Part of a small language model's weights: width 256, biases.
Each number is 200 + 40 x the weight over its row's rms, rounded and kept within 0 to 999. Layers, rows and columns count from 0. The size before them is the row's rms in percent of the matrix's.

# up: layer 12 MLP up, 1024x256, rms 0.0896, rows 310-318, columns 128-255
# down: layer 12 MLP down (transposed), 1024x256, rms 0.0854, rows 310-317, columns 128-255
# gate: layer 12 MLP gate, 1024x256, rms 0.0874, rows 311-318, columns 128-255
up310,101,248,199,200,192,176,234,217,252,199,176,215,210,150,162,179,238,253,164,167,150,184,218,255,181,163,136,181,278,189,110,179,143,164,252,208,197,228,215,142,241,212,235,165,195,170,214,154,246,203,174,194,90,170,202,229,202,207,208,174,197,264,139,241,196,137,233,200,239,187,163,223,196,171,254,106,197,224,258,193,241,236,274,138,206,177,191,232,132,201,199,207,158,233,215,201,280,198,199,130,159,187,291,228,172,202,195,295,195,237,295,191,219,242,235,261,238,165,130,282,172,165,229,183,246,201,198,171,181
down310,103,227,187,140,178,263,177,196,135,189,189,125,132,267,252,146,174,167,226,171,215,78,234,188,224,203,223,170,196,185,184,206,231,178,153,241,217,261,205,205,144,255,199,246,249,255,235,214,115,198,202,181,167,175,186,241,179,193,186,143,142,177,188,164,246,186,216,233,139,205,191,159,197,232,194,219,141,193,148,238,165,206,236,226,191,164,186,209,184,204,281,188,146,227,231,249,172,183,234,203,149,169,249,219,259,155,158,221,232,166,165,249,188,207,239,214,245,229,238,239,238,121,181,239,111,290,189,251,207
gate311,103,231,123,200,199,244,213,154,201,192,188,204,154,188,273,165,187,160,170,212,167,116,157,179,192,186,182,240,229,195,183,208,206,244,203,170,155,188,223,169,257,225,211,105,173,181,224,122,179,214,197,174,250,200,90,198,183,270,178,270,182,201,229,236,180,215,141,225,109,195,250,185,196,130,203,220,148,167,130,218,245,224,171,269,232,252,191,167,208,176,120,186,301,196,161,252,167,167,241,237,205,207,253,145,143,177,295,158,209,276,243,216,181,159,124,205,146,150,211,192,151,151,292,196,206,186,218,161,209
up311,103,128,303,264,143,207,283,177,200,202,243,143,257,141,248,174,171,233,249,206,151,155,199,152,201,236,194,243,199,141,214,245,262,146,174,214,298,224,211,141,153,232,233,192,167,209,163,207,173,180,169,181,251,185,172,235,198,218,191,238,170,218,120,201,202,163,223,200,264,220,206,227,190,142,174,201,211,178,170,137,205,182,183,241,176,230,220,225,259,300,264,243,240,179,226,234,211,278,173,128,243,204,245,249,216,152,190,125,221,183,207,200,228,185,232,220,204,188,218,163,154,217,207,185,200,196,206,144,181
down311,101,173,221,181,267,203,284,177,176,222,216,234,212,151,208,172,280,105,158,117,236,223,191,170,262,178,135,194,181,173,143,231,198,170,156,237,230,216,192,190,210,119,189,218,187,160,209,219,183,227,158,97,232,197,207,192,198,200,163,148,169,208,202,186,219,187,227,274,200,193,159,294,234,209,245,210,125,250,176,221,200,207,238,233,118,237,117,247,227,271,239,238,185,115,233,216,161,156,208,166,260,147,166,242,125,200,219,161,165,174,155,166,197,226,233,252,206,171,165,218,221,304,214,224,214,113,201,228,224
gate312,102,178,192,193,163,266,189,171,147,228,232,135,207,238,220,181,230,256,177,205,189,190,169,191,200,192,134,100,275,216,242,207,224,166,214,226,221,182,174,200,225,231,197,190,151,202,213,190,182,244,239,240,265,120,224,139,186,191,166,206,239,247,203,141,256,176,169,194,158,253,204,152,234,196,214,210,217,132,235,158,141,246,251,171,206,148,205,229,178,165,252,190,179,248,251,183,110,92,239,256,184,234,193,203,270,223,208,209,168,184,180,182,230,243,199,265,143,210,143,83,220,170,137,242,201,209,253,262,253
up312,100,212,254,189,225,123,231,261,202,136,207,207,243,224,287,192,185,113,98,241,218,218,208,237,209,196,250,186,206,164,219,101,198,132,165,217,180,269,188,221,140,207,163,222,164,210,206,248,219,142,301,211,196,209,211,215,291,161,233,150,192,178,189,197,180,190,171,190,185,246,194,261,145,207,165,184,209,204,67,256,209,220,195,298,217,232,204,192,170,172,144,177,256,216,189,247,124,170,214,236,203,114,230,183,212,195,187,206,185,233,257,156,140,261,197,175,125,184,182,244,251,209,250,223,227,209,202,230,242
down312,102,188,126,146,246,189,231,227,253,162,247,208,166,237,231,175,194,239,163,280,146,216,191,81,251,215,183,232,235,154,191,257,129,165,229,177,198,210,143,206,149,179,264,209,212,248,248,137,195,222,164,281,165,175,204,194,209,221,172,212,220,171,147,157,193,174,174,185,220,273,241,192,212,289,174,137,276,163,133,263,185,191,180,125,189,232,249,169,175,192,226,242,221,137,202,158,256,195,176,239,269,202,176,279,189,229,181,245,212,191,123,257,175,165,192,256,205,199,248,177,172,234,171,198,136,201,245,195,242
gate313,099,187,213,199,200,175,158,135,185,178,166,199,126,143,262,223,226,244,183,210,164,237,238,230,220,172,287,217,297,201,184,176,273,168,143,174,186,276,183,204,167,258,150,154,224,266,211,123,224,216,145,171,175,225,194,222,175,197,220,188,210,242,199,215,177,150,208,214,154,237,250,164,181,174,209,205,135,240,217,303,233,162,211,165,148,201,217,145,154,150,291,254,234,204,216,213,176,197,211,180,185,176,204,215,281,195,172,190,187,201,218,170,223,239,200,196,115,230,196,157,232,260,189,216,292,229,238,178,220
up313,093,203,164,125,188,200,144,290,240,236,140,246,248,178,186,192,213,228,160,202,263,234,222,185,310,203,149,211,267,220,221,252,155,170,174,181,155,223,147,210,166,212,186,155,174,257,235,226,135,186,226,170,161,263,199,167,196,204,183,191,126,189,286,168,263,201,175,246,214,215,199,194,218,234,284,133,161,173,182,113,173,168,205,134,171,164,231,212,171,193,194,268,226,207,278,183,194,239,135,162,273,271,117,173,230,189,177,175,166,186,197,141,194,173,272,233,148,193,237,225,229,313,227,102,173,222,221,142,165
down313,097,159,196,271,156,180,184,234,130,130,215,196,155,256,183,219,166,179,139,224,214,192,205,235,171,222,260,275,226,179,177,199,194,273,194,255,220,144,150,255,241,303,122,168,174,143,197,136,148,163,279,220,190,210,214,173,182,176,145,156,206,133,191,233,225,156,233,195,187,186,205,168,143,210,260,202,163,204,252,214,215,171,183,183,245,225,205,197,190,152,255,240,120,208,194,297,169,248,128,199,215,206,288,242,179,227,214,191,236,239,293,259,222,248,223,231,167,248,189,159,243,178,180,176,243,183,226,134,255
gate314,105,247,204,173,160,211,201,207,229,216,221,228,214,192,161,184,201,185,227,254,177,150,209,143,226,234,140,142,209,226,238,181,187,159,186,192,197,138,257,273,166,228,118,164,241,172,219,200,166,197,256,212,233,196,228,184,179,181,141,207,271,234,183,193,294,173,197,149,150,180,158,176,227,151,108,177,151,290,158,142,190,171,230,144,201,129,136,199,179,161,206,209,189,195,229,198,112,235,188,202,222,199,219,219,163,271,146,231,234,140,137,252,273,218,210,223,152,231,182,132,221,154,156,246,153,251,188,176,158
up314,105,157,188,170,264,189,150,135,149,158,217,153,156,147,152,212,213,220,260,255,180,185,206,212,232,254,184,191,215,167,268,174,117,266,240,208,250,147,221,193,208,160,136,158,159,261,235,131,116,174,271,190,268,155,200,252,207,190,175,257,229,210,184,255,208,235,253,157,159,167,187,261,217,123,306,275,228,229,136,198,234,193,179,261,228,237,192,219,183,245,236,192,257,155,170,286,188,159,177,185,284,197,199,216,155,221,269,214,131,194,224,281,153,193,199,207,180,195,163,125,225,224,255,176,228,254,136,211,165
down314,105,170,176,250,186,197,240,210,188,201,145,194,187,229,169,237,128,260,199,169,159,221,227,230,197,202,176,269,203,162,179,227,230,192,139,196,131,198,188,242,201,149,181,173,214,103,243,219,179,236,137,200,251,147,291,218,192,249,176,127,206,233,164,205,154,157,164,188,225,107,153,264,206,211,160,170,227,271,169,216,199,216,187,160,220,262,251,231,203,176,189,174,221,231,224,140,209,183,208,252,173,228,199,257,149,181,214,206,207,147,237,203,258,126,208,192,139,234,251,229,218,179,200,207,172,197,238,244,165
gate315,094,185,214,187,234,204,186,289,103,233,199,183,255,185,244,143,182,256,158,124,195,239,195,207,186,202,219,208,206,159,212,139,168,246,186,189,228,217,156,258,241,188,181,110,193,207,218,246,169,192,150,280,154,159,160,205,184,160,152,214,250,151,166,179,198,222,187,139,258,238,240,128,222,238,225,250,170,211,215,214,215,232,159,239,191,149,129,186,155,173,206,175,200,201,166,230,167,234,186,213,254,172,255,161,208,212,151,166,235,243,266,208,78,226,206,214,251,194,135,129,106,109,268,232,189,161,172,208,220
up315,093,188,273,263,274,169,221,142,212,213,212,176,231,206,239,170,202,195,208,280,231,205,94,110,208,195,179,208,163,206,172,123,224,233,188,247,179,231,171,206,244,216,147,228,242,234,293,236,186,190,239,220,196,217,243,253,134,199,153,159,123,147,164,180,113,195,184,256,181,201,234,274,153,180,241,132,231,119,218,254,167,199,207,191,164,251,244,132,161,143,151,171,157,170,240,194,260,246,187,188,193,184,206,265,204,208,212,214,249,164,238,193,239,174,213,239,157,107,186,253,284,213,143,142,131,198,210,166,237
down315,093,199,214,138,256,204,191,243,237,208,212,180,206,277,184,160,178,193,259,200,142,224,180,155,177,158,230,161,248,137,64,252,192,199,214,183,267,252,198,265,105,284,209,145,141,262,242,257,196,190,235,145,200,120,207,218,212,220,248,181,246,182,114,250,161,202,243,122,226,176,189,177,193,235,177,256,180,164,236,183,205,190,195,196,213,140,195,201,168,153,194,231,240,285,217,247,157,204,251,177,139,173,235,191,250,184,228,172,200,221,204,251,193,175,212,200,224,160,188,175,186,130,187,242,179,257,171,208,228
gate316,099,275,199,171,244,225,171,159,201,233,130,206,167,209,204,226,175,140,171,249,150,171,129,195,237,116,274,181,265,190,246,138,118,204,207,151,212,203,246,257,193,213,234,210,231,197,219,165,224,225,248,200,198,216,172,156,151,198,191,202,255,129,168,249,146,259,137,176,205,234,228,138,193,203,196,227,165,185,170,194,102,103,166,192,139,274,197,151,225,225,226,121,241,275,239,199,198,123,222,273,220,189,175,132,153,147,236,128,216,238,189,245,129,221,207,269,210,173,110,253,130,208,208,236,174,237,260,206,220
up316,102,176,172,227,253,222,233,266,239,201,153,130,169,235,181,140,126,258,231,211,226,253,194,197,197,198,251,221,194,246,208,202,203,197,111,170,211,235,218,166,127,205,139,208,155,225,167,250,189,222,100,200,138,239,156,167,251,196,252,161,257,200,180,217,296,195,172,240,227,167,213,177,177,155,210,195,194,295,156,226,203,123,168,222,238,228,216,203,223,168,181,269,237,229,218,150,254,197,263,224,225,197,200,193,179,192,175,168,209,225,274,201,263,188,186,201,225,155,138,267,195,164,231,213,147,183,245,242,157
down316,102,204,216,236,181,154,153,237,240,192,156,235,149,245,187,170,196,164,174,163,151,238,242,124,190,246,249,125,218,179,250,201,209,164,247,258,194,105,186,237,257,147,216,140,206,252,166,95,231,216,300,158,180,196,198,163,187,173,197,126,257,172,152,185,105,152,138,140,168,297,182,223,202,225,213,268,195,132,215,200,187,197,203,179,217,212,220,241,191,211,222,200,159,154,240,136,248,227,162,178,285,235,207,191,244,218,218,266,177,175,180,173,198,198,163,153,230,219,162,183,156,215,223,209,251,156,247,164,175
gate317,097,196,185,223,224,249,134,207,272,197,246,197,161,176,190,166,215,163,137,201,198,217,169,151,337,232,193,196,172,243,200,83,242,259,199,160,249,224,249,145,238,222,203,201,210,219,233,208,245,231,213,215,129,230,204,171,170,176,215,146,256,131,190,281,189,156,142,245,172,240,191,255,206,154,190,194,215,251,157,169,167,188,165,227,254,243,241,161,193,233,181,184,186,231,266,165,193,189,201,216,187,119,214,194,190,158,218,190,171,240,221,229,148,202,219,122,186,226,143,280,252,209,179,214,192,197,171,174,238
up317,095,191,205,154,254,234,165,202,254,227,165,289,196,189,181,152,171,204,131,221,126,202,148,205,187,277,194,218,184,215,203,277,182,182,155,110,124,265,271,248,218,292,166,262,190,249,225,220,216,196,164,179,174,208,189,221,181,231,224,190,248,192,185,168,170,202,163,222,207,263,163,227,262,182,212,141,181,249,273,217,199,260,155,159,251,212,175,202,221,147,256,189,127,226,217,176,166,246,208,233,217,237,192,207,258,190,186,201,221,158,245,177,176,227,169,140,203,172,103,167,229,237,203,250,188,247,237,263,265
down317,094,158,166,202,199,231,258,208,184,267,245,137,232,177,138,228,201,229,262,190,208,228,251,266,158,153,198,218,175,213,196,245,135,186,241,212,127,203,112,210,172,265,202,264,223,215,200,208,168,195,212,169,194,276,132,211,226,264,232,204,171,199,223,188,215,156,202,167,218,195,224,223,192,135,216,254,232,151,203,131,156,144,252,97,231,199,119,231,165,206,269,185,189,179,239,212,193,174,237,186,252,207,137,281,220,207,216,139,200,192,248,156,258,283,226,170,267,184,239,221,197,160,131,217,291,157,143,169,200
gate318,100,240,121,224,231,291,142,196,113,212,273,213,281,184,158,265,169,252,190,144,163,119,156,195,164,191,219,221,151,151,238,177,168,243,220,213,204,230,191,209,176,200,178,147,308,213,229,186,203,176,155,240,126,170,139,154,244,158,291,226,211,230,252,168,173,189,168,246,228,185,222,203,175,175,174,233,185,217,180,150,235,200,184,209,178,178,208,198,188,198,227,192,138,213,167,216,186,255,135,286,165,214,208,250,236,233,188,153,170,225,208,153,211,228,191,208,288,225,192,168,139,203,188,229,270,179,272,246,172
up318,097,202,188,235,159,268,210,153,201,244,213,175,224,209,168,158,176,200,229,162,201,149,179,195,148,216,228,162,217,134,219,190,190,210,212,105,286,189,181,228,191,249,143,221,186,155,282,202,290,184,266,210,207,166,228,189,198,172,199,170,302,146,161,286,170,180,194,201,145,260,211,194,229,156,264,153,151,194,163,179,195,217,180,143,113,180,199,216,192,235,185,201,224,229,167,251,171,171,183,271,209,180,230,194,135,182,195,263,181,301,310,199,203,195,98,254,213,163,207,211,228,210,183,180,249,201,170,202,133